python train.py --n_layer=9 --d_model=128 --n_head=4 --n_kv_head=4 --head_dim=32 --d_mlp=320 --vocab_size=512 --activation="swiglu" --norm="rmsnorm" --norm_place="pre" --norm_eps=1e-05 --positions="rope" --rope_base=10000.0 --rope_fraction=1.0 --qk_norm=true --attn_scale=0.177 --bias="none" --tie_embeddings=false --parallel_block=false --init="normal" --init_std_qkv=0.0442 --init_std_o=0.0104 --init_std_up=0.0442 --init_std_down=0.0104 --optimizer="adamw" --lr=0.00308 --beta1=0.95 --beta2=0.99 --weight_decay=0.069 --lr_head=0.0069 --grad_clip=1.0 --warmup_steps=583 --schedule="wsd" --decay_fraction=0.738 --decay_shape="linear" --final_lr_fraction=0.0 --batch_tokens=[8192, 16384, 32768] --seq_len=256 --doc_mask=true --train_tokens=106700000 --steps=5924 --dataset="wikipedia_en"
Each number is 128 + 32 x the weight over its row's rms, rounded and kept within 0 to 255. Layers, rows and columns count from 0. The size above them is the row's rms in percent of the matrix's.

# layer 6 MLP gate, 320x128, rms 0.184, rows 175-192, columns 0-127
size [ 91  93 107 107 102  95  96  92 107 103 103  91 102 109  99 113  96  97]
[[164 131 123 179  87 187 110 104 124 100 117  90 129 130 152  83 124  88 142 142 126 143 138 142  96  78  63 172 129 151 165 112 120 126  98 113  54 163 139 128  66 131  89 126 118  98 188 196 165 122 133 122 183  90 137  64 130  92 151 150 114  83 115 115 213 212 135 144 138 111 122 142 172 133 134 127 139 151  77 119  58 184 113 131  89 136 189 130  93  66 126 142 129  78 157 111 145 113  84 139 129 103 147 137 121 138 161 156 103 161 130 115 185 143  75  86 127 144 139 100 116  93  95 112 124 163 131 121]
 [127 102  83 119 161 104  95 116  73 106 121 116 109 117  88  69  94 203  97 110 103  74  95 138 148 115  82  91 133  87 162 126 122  75 168 184 116 178 140 126 157 154 149 109 107 150  53 138 149  69 117 123 156 119 128 119  77 127 116 133 140 101 157 110 121 103 134 109  80 171 131 109 132 178 117 122 127 159 142 102 159 128 157 130  82  57 142 112 157 148  79 173 104 106 126 169 156 123 109 106 157  44 139 121 143 126 122 170 145 144  80 194 128  86 150 146 132 141  81 140 155 120 126 136 172 237 109 141]
 [ 91 136  94 136 116 136 111  83 136 117 184  95 121 156 140 169 146  97  94 174 129  98 162 129  95 101 119 128 126  98 121 142 152 108 123 135 145 150 125 134  89 127  88 110 162 153 125 157 164 173  69  99 199 120 139 177  97 149 125 132 130 104 128 148  93 171 109 123 138 120 128 211 108 122 156  88  63 199 111  95 146 141 117 117  48 136 108 139 124 167  98 130 182 229 104 130 128 137  89 141  92  52  90 109 121 111 150 181 148 106  57 138 111 160  99  85 106 142 132 120 150 106  61 152 163 174 160 143]
 [ 89 127  82 146 109  76 114 132 151  98 121 110 164 130 106  91 159 143 120  90 135 116 129 136  65 124 147  97 126 143 149  81 151 113 171 173 106  83 121 123 219 152 148  97 169 120  67 158 150  57  69 164 118 131  61  77 116 102 101 156  81 132  92 104  90 189 154 101 120 100 131 163 164 159 104 120 174 175 138 124 148 121 176  97 128 137 136 141 124 158  88 173 198 150 104 153 100 146 189 125 119 111 165 123 117 130  94 107  98 154  78  80 119 195 139 129 163 141 175 116 159  90 170  95 150 128 133 122]
 [109 161 134 133 111 155 172  77 134 157 136 102 155 100 183 150 119 141 140  91 160  83 144 143 130 127  95 110 153 149 175 131 104 139  88 171 138 117 131 137 169  91 122 132 164 186 140 172  92  86  58 181 147 129 193 151 147  67 121 111 121 143 123 132  98  52 152  43 112 136 164 167 108 175 180 106 110 106 109 116  99 177 113 144 153 159  69 112 152 134 121  63 110 138 150 201 136 190 146 119  89 109 114 151 131 178 163 150 130 130  67 113 145 129 110 110  84 156 160 152  81 188 150 131 158 130 128 134]
 [ 50 144 119 118  45 139 180 129  71 150  93 124 154  92  99 109 113  91 126 139 115 126 148 105 164 120 174 113 159 169 123 195 144  86 130 119 115 142 115 118 121 133  77 102 115  99  89 121 126  83 134 155 165 170 153  98 179  82  90 111 104 127  78 150 103 213 158 137 151 113 109 144 154 105 107 177 109 153 139 142 141  51 101  94  83  98 132 138 153 124 205 101 145 156 136 141  89 119 187 141 136  98 144  89 136 154 148  70 110 180  59 108  90 166 113 138 136 158  96 110 138 130 155 129 185 127 129 162]
 [ 91 191  95 160 204 151 151 121 144 134 173 127   0  68 173 163 137 124 145 122 176  55 159 140 143 145  97 134 107 132 162 181 141 129 144 140 190 122 153 177  91 131 119 130 147 199 101 105  65 114 157 161 143 126 172 144  69 124  70 174 163 122 129  86 110 149 148 158 105 107 137  66 104 112 168 114 125 116 121 156 166 147 101 125 131 134 118 138  74 157  86 102 106 180 140 155 130 169 105 133 158 148 142 135 154 152 112 122 134 137  89  91  74 123 153 131 104 116 105 144 102 106 131 120 106 119 106 134]
 [147 136  97 168 158  76 114 176 140 196  32 183  88 137 104 113 112 112 106 162 123 135 149 167 156 117 131 164  77 125 106 112 119 123 162  96 106 122 125 118 132 150 150 163 140 122  94  81 103 119 141 107 169 150 102 126  64 138 178 148 105 147 109 134 120 119 137 146 133 143  98  56 137 150 157 106 160 104 116 104 100 151 128 112 115 110 164 118 120 173  89 115 154  92  70 112 120 173 104 170 155 131 110 113 127 184  86 196 148 167  85 165 117  94 136 113  67 167 116 164 152  21 164 161  73 156 100 133]
 [137 132 126 109 115 164 139 146 101 124 125 100 141 143 130 124 143 156 125  66 102 147 152 134 109 124 178 104 142 182 111  52 181 117 166 150 123 144 123 123 151 137 103 125 169 240  99 119 161 125  74  86 143  61  97  75  87 149 118  70 113 160 180 103 103 169 183  92 142 135 138 171 165 158  93 117 139 137 120 101 123 146 167 169 159 152 158 169 194 161 100 158 133 155 137 160 103 151 134 149 121 113 113 142 123 167 156  85 136 170 135 127  45  87  77 120 130 101 125  78 142 140  54 134 133 161 152  95]
 [ 99 166 145 185  96 110 173 128 177 121 153 149 161 112 153  96 131  64 102 184 123 139 147 127  88 142 105 158 141 155 131 192 175 138 124 126 112 152 118 203 136 186 119 160 176 190 154 123  90 115 120 152 115 162 115 124 105  90 116 219 120  89  90 114 125 108 147 105 118 139 176 216 160 159 129  78 179  93 160 157 139 122 142  68 135 139 114 136 106 100 147 130 132  92 128 124 160  88 136 107 134 110 136 178  85 114 153 203 118 105  88 133  74 142 140 180  83 142 141 157 123  57 114 149 139 140 133 139]
 [100 159  14 127 111 114 112 177 132 147 129 121 115 120 149 168 141 142 116 156 108  89 158 126 139 103 149 154 105 114 148 109 118 120 182 146 134  98 108 127 150 174 129  96 136 136 132 129 143 191 108 126 113 130 117  99 113 149 101 158 114 136 124  68 106 160 167  98 119  87 163  98 178 193 153  44 114 148 113 149 203 149  87 122 108  74 177 141 105 126 147  97 121 146 115 126  44 139 141 178 145 126 140 120 103  90 129 128 157  89  43 172 122 119  67 144  95 125 123 175 178  47 145 110 163 155 131 126]
 [133 116 158 150 105 118 194  91  72 133 136 158 128 123  89 108  99 148 139 111  97 141  86 120 118  95 143  36 211 171 131 141 122  62 121 165 104 130 122 177 167  87  77  60  77 140 172 132 137 167 144 182 127  68 150 125 133 126 139 118 122 132  95 129  99 135  91 130 151 112 128 192 156  98 158  97 113 107  92 129 195  89 154 136 157 116 164  55 149  98 117  93 112 112 182 147 151 111 171 179 124 127  85 118  83 145  88 100  68  76 128 145 129 133 112 139 141 114 168 162 150 142  96 173 107 129 124 125]
 [123 126 118 141 121 110  93 147 102 109  94  70 146  47  73 152 168  99 114 150 136 102 117 175  89  81 133 174 145 132 110 124 144 185 196 155 121 149  94 132 150 148 134 168 145  75 104  79 192 127  90 165 139 127 156  88 140 144  82 172  88 163 177 125 111 103 133  91 147 140 134 138 153 153 136  48 144 141 116 140 199 120 121 126 166 130 181 116 107 133 126 105 139 163 145 125  40 133 110 110 149 157 167 164 122 142  88  67 108 107 101 177 108 168 124 160 156 156 151 168 153  93 154 122 186 140  89 175]
 [153 117 127 106 154 102  95  95 123 131 120 161  98 127 137 146 167 117  53 140 154  96 143 172 103 159 103 115 107 124  85 178 178 153 185 181 118 155 122 120 128 149 185 151 145 124 149 148 179 150 121 163 188 129 119  92  81  95 142 166 171 130 114 151 134 163 139 128  94 186 169 103 111 137 179 105  73 141  60 105 186 128  85 100  66 135 104 121 114 151 186 130 126 124 134 144 110 161 124 125 124 111 156  88 120 148 109 174 126  70  58  92 112 161  63 116  65 131  95 118 166  51  95 139 132 158 128 160]
 [129 130 119 162 102  91 125 111 154 151 186 180 131  85 150 139 152 128 154 118 113 130 125 152 165 144 133 145 150 106 172 143 129 172 118 171  73  95  93 123 159 100 128  60 105 129 126  97 142 133  85 138 112 154 139 154 124  81 186 141 114 154 180 142  97 145 132 103  46 125 175 129 138 116 185  74 160 105  72 139 178 130 161 142  86 212 129 162 138 102 109 152 107 156  92 135  99  86 125 103  63 110 114 151 167 120 118 161  47  99 135 117 141 146 131 122  74 128 173 115 104 125 160 218 102 138 199 116]
 [134  95 127 108 150  87 168  71 112 158 111 117 147 108 136 144 151 128 125  75 128 163  94 153 115 135 181  79 140 141 133 182 126 141 168 117 106 105 105 141 170 194 113 131 144 142 104 113 115  76 136 149 172 167 104 135  67 122 110 181  81 200  63 115 119 119 140 108  81 111 152 152 149 138 144 136 124 119 141  91 127 158 142  99 148  82 151  73  62 125 147 136  91 103  98 174 133 112 228  77 142 107  84 197 108 130 144  96 136 150  96 195  99 132 156 146 168  83 186 129 158  69 128 103 146 114 136 151]
 [148  93  74 215  65  92 199 156 130 114 148 122 107  94  57 130 176  74 130 163 123 125 120 143 143 131 117 159 165 116 127 107 167 135 122 186 128 154 118 126 133 102  79 145 143 135 157 159 153 108 150 149 157 129 103 113  91 122 143 134 149 106 122 179 106 152 117 162  99 158  82 162 145 153 148  82 104  76 119 125  70 189 107 118 147 175 152 164 103 130 154 146 178 156  35 118 140  83 105 112 166 119 152 209 105 191 169 158 119 157 111 177  85 125 102 129 138 148  99 149 143 108 123 165 148 140 112 162]
 [119  68 118 213 118  78 178 127 126 145 183  99  83 127 148 185  67  72 105 190 144  46 128  95 109 125  99 183 164 131 129 170  69 131 107 144 123 119 128 118 114 183 108 101 121 125 124 150 110 127 161 108 143 147 171 158  90 140 140 141 186 123 137 134  75 191 139 142 156 186 153 195 106 136 171  83 120  89  93 142 156 165 127  89 135 135 136 163 109 151 167  88 135 133 144 127 105 149  91 125 122 102 173 114 108 167 119 115 159 116 120 159 110 146 128 118  96 140 124 200 144  97 152 185 121  80 148 100]]
# layer 6 MLP up, 320x128, rms 0.179, rows 175-192, columns 0-127
size [ 94  99 107 109 106  89 102  97  98  97 110  95 108 109 103 102 100  95]
[[ 84 116 112 106  97 119 108 172 116 102  95 194  84 178  84  76 163 170  69 134 111 164 156 134 146 169 129 133 137 121  57 148 116 125 173 112 128 195 149 138 122 170 103 136  91 118 145 137 140  83 123 149 128 169 159 105 104  95  54 157 156 124 175 138 114 104 129 183 111 139 114  67 128 133 113 147  59 145 166 120 142  84 142 118 185 137  87 126 148 124 184 152  72  71 105 101 124  63 179 159 168 169 115 117 100 114 122 114 136 134 164 127 151 135 138 145 151  95  59 157 116 157 177 117 150  87 118  86]
 [148 172 158 150 175 130 115 117 166 135 124  84 127 166 112 108 142 170  86  89 176 211 109 130 157 135 109  97 143  93 126  94 138  85 152  46 129 115 115 109 101 106 121  85 184  83 177 104  71  58 115 129 142 145 114 121  43 155 149 126  98 109 141 107 118 145 126 128 137 101 121 199 155 171 128 148 140 180 138 120  91 140 134 105 106 134 143 170 160 177 108 148 101  84  93 143 105 163 182 182 147 107 147 122  83  76  83  99 135 100 134 103 117 109 103 107 102 109 139  99  91 201 138 147 137 127  63 162]
 [107  99 158 115 131 148 104  90 160 123 102 169 147 126 100 161  84 126 126 152 189 109 134 153 116 170 110 115 130 100 163 182  57 136 197  66 104 161 165 133  96 194 169 131 152 100 150 104 116  98 104 120 110 139 127 121 132 166 157 116 159 119 122  99 109  95 113 168  93 155  93 120  85 127 173 103  94 127 141  80 137  32 192 140 144  92 183 149 142 110  95 135 155 134 133  94 137 115 164  75 144 162 165 107  96 163  89 107  87 144 163 172  68 127 166 128  73  98 103 173 155  98 122 158 112 144  73 167]
 [142  53 115 128 126 142 145 145 124 124 160 125 108 152  91 130 141 143 155 101  57 128 105  68 110  77 111 156 137 167 188 132 102 118 144 183  97 110 129  90  91 183 106 139 221 136 135 125 182 138 158  98 141 115 147 103 140 118 144 131 132 158 100  85 135 150  57 123 122 154 105 185 117  92 122 127 109 141 132 118 131 115 125 134  96 132  93 200 116  65 105 223  72 144  90 121  77 198 195 155  96 143 120 151  93 107 153 104  95 120 134 109 143 137 127 116 191 139 180 129 149 174 138  97 125 145 134  94]
 [162 175 188  77 118 135  73 141 145 136 129  88 160 114 136 150 155 178 139 147 144 140 148 146  94 119 170 137  93 122  64 117 115 159  97 127 105 151 152 131 153 146 159  91  95 119  76 186 141 117 116  89 141 103 150  74 115  98 121 122 106 137 145 143 148 133 154 167 149 161  83  85 118 122 152 119 158  84 111  85 133 102 144 148 140 120 167  77 131 115 155 153  54  91 187 182 158 135 116 146 112 118 129 105 199  95  94  73 104 130 147 139 138 117 223 200  58 193  89  70 137 130 134 127 119  92 127 138]
 [186  95 102 147  99  87  42 215 124  89  89 182  95 101  90 162 150 112 175 134 144 156 115 100 155 122  98  78 151 152 100 142 224 139 166  87 147  87 151 111 184  88 143 118 136  61 152 113 107 129 107 185 103 169 123  92  64 165 132 150 117 123 159 119 156 176 113 137  98  93 120 134 173 128 160 138 122 129 143 130 165 164 141 118 140  61 105 102  82 124 183 159 141 185 143 111  97 155 116 131 160 119 134 151 120 100 117 136 101 135 112 119 107 142 169 105 123 125 139 139 124 147 103 200 143  98 119 170]
 [129 196 173 147 134 153  86 120 121 144 143 137 136 119 125  80 117  78 205 137 114 138 189 145 138  86 122 153 184 192 144  72  92 108 141 185 146 113  97 137 108 133  85  99  73 130 105  68 136 124 138 116 138  67 149  76 156 120  45 147 115 115 138 214 159 103 166 131 122 127 133 100 146  86 152 130 165 133 116 146 134 102 138 153 149 133 114  84 108 132 110 104 101  92 171 128 106 125 158 150 140 103 106 141 100 124 132 170 116 151  66 145 106 113  99 148 202 180  92  84  45 130 176 119 125 109 113 100]
 [110 185 135  77  94 109 115 174 137 102 165 137  95 156 139 173 157 162 193 135 140 139 128  67 184 142 108 124 170 177 164 160 157 121 131 109 131 114 120 171 164 110 164 122 182  84  86 109 101 222 173 121 137 142 155 162 134 148 189 115  39 125  72 101  76 112 124 127 121 143 180  57 140  75 115 187 111  85 162 133 157 125 141 155 150 108 135  77 134 137 165 175 154 143 122 131 139 136 149 135 122 113 137 155 131 100 165 150 120 105 108 194 121  89 157 159 132 112 134 121 126 150  90 161 125  96  76 130]
 [115 157 123 111 140 167 144 144  91  85 148 111 116 117 103 123 105  83 104 163 161  39 132 150 142  97 104 155 103 130 168 130 114 146 168 104 140 156 148 101 104 106  82  51 137 134 130 188  56 183 133  75 156 131 140  89 157  76 186 141 150 102  67 121 111 136 114 169 139 137 161 194 171 178 146 118 111 142 122 125 163 122 121 126  78  69 189 174 163 154 110 188 193 144 163  77 115 157  85 111 103 117 141 138 134 150 135 111 131 102 162  55 143 149 100 103 114 141 133 116 119 126 112 149 111 181 174 120]
 [148 194  97 142 144 139 131 152 167 172 152  65 190 171 123 178 138 128 181 136 153 150 142 115  90  84 140 171 105 142 135 157  80 132 121 102  94 143 149 105 147 183 130  98 124 125  90 144 163  61 140 161 123 157 114 159 145 127 144 150 121 122 133 120 177 160  75 193 154 136 171 138 152  93  99 125 158 113  73 128 147 128  97 106 208 113 112 140 115  86 140  74 135 144  97 128 149  79 142 112  93 146 131  68 206 179 152 121 174 163 123 127 164  93 174 100 188 125 148  95 138  71 102  89 144  96 155 151]
 [111  87 108 172 129 191 111 163 141 159 147  63 111 193 133 139 141 145 118 149 139 113  47  60 134 125 119 111 132 156  93 102 110 174  89 105 108 183 110 145 104 215  94 136 115 146 192 155  84 113 137 127 159 114  96 144 167 129 115 113 132 170 145  77 105 106 185 108 165  82 137 163 156 149 132  85  84 125 130 137 155 199 135 125 118 138 151 129 136  98 134 131 186 155 137 124 117  64 107 151  61 104 169 206 116  80 176 132 122 126 122 129 128 130 136 111 108 127 100  92 160 120 128 135 140 169 166  65]
 [203 111 107 184  43  94 128 114 169 134 118  89 114 126 158 127 152  70 166 156 114 113 173  98  97  97 108 154 116 174 107 150 110 149 171 195  68  77 143 165 117 100  97 196 115 114 140 150 163 117 181 118 110 134 183 123 167  48 107  87 166 118 135 161 130 110  88 100 198 156 150 138  97  93 119 121 194 155  98 111 133 173 147 125 101 128  67 105 142  83 139 113 131 124 160 142 110 187 134 128  88  85 130 149 156  95 108 138 118 123 126  85 144 110  92 149 115 137 119 112 144 132 165 100  76 141 158 143]
 [152  89 213  45  91 139 161 100 143 160 146 149 110 151 140  81 111 124 227 153  61 100 103 117 184  91 110  95 177 164 134 127 157 125  79 129 119  49 134 131 135  69 120 162 184 147 131  72 122 105 149 131  95 124 149 104 144  83 125 122 118 126 147 102 118 159 165 111 170 131 163 121 128  76  84 129 120 121 155 125 178  86 182 131 142 119 156 118 137 117 165 115 156 134  75 144 123  71 125 183 108 171 126 113 155  77 131  87 136 134 108 128  64 154  74 151 136 112  88 130 103 149 132 131 135 133 161 107]
 [165  96 210 151 123 114  97 123 136 132 141  96 140 209 124  91 168 152 143 107  96 120  78 154 157 164 145  88 104 173 114 140 116  93  90 140  67 114 150 133 108 137 124 202 134  88 158 110 132  96 126 109 150 183 137 156 150  81 159 152 127 117 193 116  96 155  85 154 127 134  86 110  93 144 120  69 102  76 133 120  58 188  51 124  86 113 123  84 124 117 112 118  94 130 165 101 110 129 104 114  82 175 110 101 115  94 152 149 100 101 164 111 131 177 166 105 117  90 170 109 113 167 160 169 158 141 185 140]
 [193 179 132 122  50 100 167  65 141 117 126 178 141 150  98 101 107 108 135 184 155 120 186 159  90 111 130 153  72 108 134 147 131 124 160 179 138 148 115 116 146 173 179 124 124  90 148 130 130 146 153  98 119 162 157 147 110 128 138 184  84 102 132 150 109  87 145 113 131 142 119 144 165  66  90 104 207 167 122 126  93  88 118  69 162 133 125  99 125 117  59 135 102 115  93 129 126 123 130 155 170 151 124 175  70 119 128 178 102 154 156 136 177 139 157  98 157  63 175  97  74 171 122 134  95  94  93  91]
 [172  94 169 139 103 140 154 133 169 119 124 107 206 173 104  81 199 129 147 135 112 163 106 167  90  75 131 138  84 166 121 154 197  77 132 112 144 167 140  79 133 170 133 159 153  72 123 174 162 168 152 109 108 137 143 160 150 133 153 169 162 143  99 156 142 181 111 158 229 105 140 144 125 107 122 159 117 164 139 142 129 173 128 136 122 101 143  81 133 138 200 103 162  96 128 108 101  96 118 122  86 140  84 163 160  92 161 155 123  92 107 116 152 160 121 186 124 146 178 109 147  74 112 115 187 106 162 124]
 [129 172 108  97 109 161 140 130  79 130 133 123 123  93 131 158 105 103 117 171 114 142 195 133 158  92 117 150 128 226 164 157  93 114 158  75 141 123 102 163 104 133 124 173 172 112 105 104 203  96 167 139 113 105 130 151 151 138 173 136 135 126 144 136 151 165 183 106 107 133 161  68 109 162 106 150  87 141  53 142 154 105 142 147 180 167 146  59 126 119 128 146 147 131 170 126 154  68  78 180 135  73 113 150 110 112 115 138 118  43 120 134 100 147  84  91 158 130  99 141  56  95 125 183 117 108 134 164]
 [130 158 100 150 154 177 102  98  71 128 129 135 156 129 102 163 122 119 130 116 108  87 170 130 205  96 110 123 137 110 159 133 114  83 149 124 145 141 118 171  61 154 165  80 103 120 130 148 180  99 131 138 147 128 116  94 115 192  98 137 165 137 121 192 133 117 127 129 127  63 113 135 136  77  79  65 114 112 176 131 140  76 146 107  94  98 121 123 140 114  84 132 150 138 171 139 138  93 143 200  95  93 163 201 122 103  91 126 126 100 126 111 124 192  66 145 167 111 145 101  74 138  63  64 199 111 114 106]]
# layer 6 MLP down (transposed), 320x128, rms 0.178, rows 175-192, columns 0-127
size [ 98 101 106 103 105  91  98 100 101  96 105  98 104 109 103 105  96  98]
[[ 73  83  91 129  97 150 118  95 139  88  78 107 126  85 150 144  88 104 113 113  97 158 123 131  82  68 110 117 124 132 133 131 167 103  99 164  69 146 162 169 138  64 164  95 140 200 161 158 153 167  88 142  97  89 128 119 138 145 164 170 129 121 111 119 163 133 141 186 155 118 151 162 114 144 143 124 153 134 137 150 124 141 128 221 168 173 154 105 255 177 144 170 167 132 135 148 156 112 101 151 142 118 115 139 151 167 130  93 118  99 129  96  82 148 136 131 147 137  80 130 137 132 133 119 134 156 141 100]
 [127 157 110 123  85 123 105 150 138  86 126 126  29 122 136 127 102 153 112 141 140 112 148  98 123 229 118 118 190 159 134 126 103 168 113 141 138 169 114 160  89 113 118 145 111 136 138 112  99 150 148 140  99 229  98 139 144 131 102 165 153 134 145 114 106 111 145 129 127 141 147 159 145  99 165  55 196 132 148 112 114 132  88  41 171 168 165 157 160 142  85  68 102 185 119 146  94 179 162 145  69  86 108  76 136 133 162 133 160 106 122 140 117 107 142  98 167  90 145  97  87 145 115 169 145  88 156 122]
 [107 111 110 122 152  86 151 129 101 129 116 104 120 169  61 136 102 133 134 118 148 158 139 140  93 138 140 132 154 106 167 147 198  78 142 170  97 126 142 115 125 113 130 155 167 136 107 158 149 134 169 140  86 113 165 144 156 173  83 191 171 128 159 153 192 154 102 143 142 122 116 142 117 115 169 164  93 109 162 133 113 187 143 192  91 170 149 155 184 144 103 145 122 105 114  88 105 143 133 107 178 138 146  49 111 183 118  21 117  82 194 153 111 130 115 174  86  81 166 147 113 141  77 153  93 111  80 115]
 [155 162 110 106  99  74 105 128 156  95 119  82 119 120  79  58 175 111 132 138 174 146  81 114 134  94 125 125 121  72 145 109 158  99 165 119 129 107 133 135 160 132 143 117  77 106  76 127 145 119 149 120 104 149 127 114 139 152  99 180 127 174  99  90 189  94 119 131 134  67 136 150  89 123 127 135 136 123 172 131 160 184 119  97 120  61 163 119 165  72 204 175 127 118 157 144 168 121 123 156 104 108 129 109  72  61 103 158  94 155 160 119 201  97 214 167 132 153 188 115 104 119 167 161 158 125 113 155]
 [154 132  79 139 116 102 176 128 132 109 107 137 179 111 167  54 125 151  79 149 184 122 102 107 149 122 122 106  64 107  99 133 100 112 151 115 190 184 133 108  42 149 108 150 111  70 161 178 159 123 164 128 105 131 146 177 159 183 139 125 167 114 176 107  90 142 153 140 118 143 142 199 135  89 171 141 118 148  82  61 189 116 153 168 176 130 125 115 113 137 122 117 114 165  82 106 105  66 111 121 128  97 201 114  95  95 129 133 132 173 117 169 128 121 135 125 188 128 162  97 154  91 160 150 132 136 168 152]
 [134  85 141 109 144 102 173 155  90  67 116 107 151 138 127 227 126 125  64 230 139  83  97 142 126  98 120 153 127 136 176  51 127 129 190 153 138 159  98  90 132 109 100  72 108 159 106 101 143 143 105 155 103 110 115 174 151 111 131 120 117 121 149 109 117 156 138 119  88 145 121  91 178 123 179 124 117 169 125 116 141 150 178 139  96 101  64 146 112 146 153 136 178 147 114 144  87 191 145 159 112  74 114 165  81 126 150 126 157 184 106 170 160  97 106 156 127 111 168  92 117 178 160 163 123 118 168 110]
 [171 152  96 145 139 104 116 130 153 168 158 152  98 108 141 132  98 123 133 121 158 170 114 175 115  62 131 156 160 136 150 127  97 151 171 116  99 120 175 138 149 136 134 145 101 111 118 128  93 213 193 155 113 180 157 140 145 125 128 122 130 151 139 158 113 133 134  75 126 104 118 142 105 127 168 108 129  82 113 193  97 133 126 150 189  89 115 158 123 178 172 162 112 147  96  70 164 135 154 127 178 135 128  88 184  94 137 163 175  42 160 123  63 107 151 105 151  74 133 107  77  87 180 159 194  64 118 108]
 [138 156 120 158 165 107 209 119  99 115 132 136 162 161 135  67 129 144 134 144 114 138 123  95 177  96 148  66 117 140 137 132  74 127 107 126 139 110 156 130  73 145 154 111 103 163 120  88  69 107 176 170 100 189 118  59  96 120 119  81  72 184  92  87 153 162  77 162 177 110 127  78 120 130  90 126 125 127 166 130 125 123 180 189 135 158 116 110 144 122  84 112 148 169 127  42  81 173 127 122 154 195 190 126 109 155 143 145 110  87 139 146 116  78  82 129 102  94 127  76 139 117 148 150 133 123 131 115]
 [132 133 150  97 111 127  96 148 128 171  97 115  99 132 121 148 138 120 124 101 141 152 152 149 142 123 119 170 148 145 132 105 126 112 127 193 172 121 108 128 126 167 107 148 137 119  87 133  81 131 147 209 124 134 138 115 100  95  68 123 108 146 137 139 177 130  86  77 121  79 123 105  95  45 105 135 190 144 135 150 129 109 138  41  92 111 152  76  44  78 134  86 123 149 144 192 103 110  97 157 102  89 102 165 103 115 162 152 182 165 142 150 130 129 199 101 177 132  56  86 102 201 136  98 165 116 106 113]
 [118 134 141 125 128 129 125 165 124 166 122 126 127 156 139 121  88 129  90 132 142 172 156  74  94 173 117 104 105 137 197 110 167 123 164 186 149 125  95 149 138 104 136 149  83 180 124 141 129 120 109 118 138 118 128 172 146 115 125  94 139 114 155 159 155 125 183 174 117 182 111 138 150 128  78  77 123 156  65 125 122 152 139 134 171 153 112 159  92  86  89  54 186 212 171 139  64 128  56 129  77 166 151 158 124 171 166 103 122 126  69 114 174 119 139 113 124  96  79 133 203 126 196 132 120 102 105  90]
 [ 75 100 149 132 123 135 145 124 132 190 151 120 181 153 118 162 171 121 111 193 130  64  76 168 147 152 153 131 104 100 156 145 142 150 139 131 117 123  51 170 144 143  95 140 123 100 162 118  84 148 122 105 135  62 157  88  90 185 139 123 129 166 119 122  98 144  98 127 136 150  81 150  79 121  81 164  37 140 185 164 156 153 138 130 141 101 120 107 131 145 147  76 166  95 120 159 147 188 127 119  86 105 136 102 156 173 116 108 123  75 205 142 207 121 131 170  97 125 118 101 152  72 138 101 120 112 113 171]
 [122 105 150 152 165 156 115 118 145 146 103 120 140  63 107 153 196 164 141  88 178 110 129 137 124 164 151 108 135 130 126 138 165 150 114 124 138 148 112  91 102 156 108 113 100 160 146 150 122 131 153 106 138   4  62 106  87 111  91 119 132 141  96 126  98 105 124 122 128  53 177 130 127 149  92 124 117 183 127 102  95 131 131 255  73 100  96 100 106 143 140  90  96 113 126 134 142 107 123 145 137  87 145 123 126 121 116 156  96 140 108 120 122 149 129 128  95 116  83 118 131 140  98 123 120 153 104 127]
 [ 90 153  94 151 128 188 170 133 108  66 162 148 133 140 128 156  41 123 157 118 160  80 149 153 100 113 148 147  68 151 118 133 120 113 121 120 122 194 102 144 148 129 176  89  57 219 110 133 117 122 121 139 121 144  93 122  97 118 126  70 103 124 123 165 171 164  90 103  65 124 101 122 182 106 108 175  95  81 156 167 161 130 194  64 153 155 133 176 154 102 106 120 151 100 103 164 128 108 116 125 149  95 141 110 166 122 164 126  95 152 148  98 127 154 150  98 146  65 135 107 151 158 167 109 124 176 173  89]
 [143 145 116 134 105 106 146 119 133 111 190  65  82 138 115  68 130 173 143 149 168  73 123 158 160 136 103  93 130 172 133 147 109 137 114 109  93 159 118 151 128 173 109  94  93 141 119 108  81  96 109  83  87  80 136 142 126 111 134 220 113 131  95 156  87 136  42 154  80 156 142 119 117 146 117 143 126 109 110 139 122 135 114 190 197 109 186 163 126 153  69 123 112 133 140 180 132 157 122 103 115 125 145 170 135 125 114  56 135 204 154 151 116  81 143 106 132  87 106 148 142 210 204 145 127 102 142 117]
 [114 185 165 123 188  59  77 122 125 117 147 177 126 137 127 127 114 134 177 119 131 182 120 122 112 154 134 157  53  93 168  57  78 142 135 143  96 119 175 123 180  89 109 108 154 149 114 157 169  96 104 119 117 121 169 134  96 123 159 103 100 134 124 136  85 128 134 146 128 140 132 164 136 186 173 122 133 121  73 131  81 186  82 146 105 170 129 162 224 119  93 159 138  93  61  94 161 181 147  89 168 130 133 141 155 133 120 123 134 131 137 121 136 173 148 159 155 137 128 186 116 121 156 144  61 184 152 161]
 [ 90 107  68 133 126 165 186 134 104 146 145  90 174 177 190  86 103  93 125 106 166 127 125 156 113  43 183 129 126 150 115 198 137 122 109 114 150 100 104 103 149 103  94 136 134 136 100 122 161 131  84 121 157 168 123 151 159 148 124  88 144 148 123 113 152 122 135 164  83 150 160 160 182 156 134 129 182 114 128 136 139  75 179 128 160 126  94 157  57 104 138 124 139 171 140 145 108 148 132 118 151 101 177 138 159 150 138 194 149  76 102 124 140  85  90 107 144  87 108 129 127 188 237 119  78 137 135  78]
 [116  97 127 142 102 143  45 122 150 168 172 158 106 104 109  97 148 181 137 162 127 132 157 160 117  96 149 163 128 125 108 108 110 170 233 158 165 124 131 128 102 101 101 104 142  52  91 138  73 135 146 170 156 124 159 114 162  73 109  94  86 147 114 150 109 154 132  87 106 195  69 136 123 138 121 118 103  87 137  83 124 172 126 149 131 110 154 128 128  97 171 200 140 112 101  70 122 189 134 123 133 140 117  89  78 158 154 166 136 100 195  84 204 103 164 116 119  84 124 136 139 119 107 147 123 168 155 137]
 [141  69 148 151  86 101 151 118 167 156  98 140 127  89 124 123 121 180 149 163 130 151 120 143  60 133 166 127 107 117 142 150 153 187 138 158 215 103 131 190 123 201  90 163 130 125 135 120  90 159 118 139 135  76 148 116 149 125 105 186 139 118 106 150 109 132 147  98  89 118  88 165  90 143 147 152 108 120 131  82 124 145 112 207  91 113 116 150 157 124 154 176 126 157 102  23 154 148 161 126 232 115  82 148 133 116  94 167 121 148 147 111 166 105 172 133  84 120 131 120 135  72 134 119 145  98  88 103]]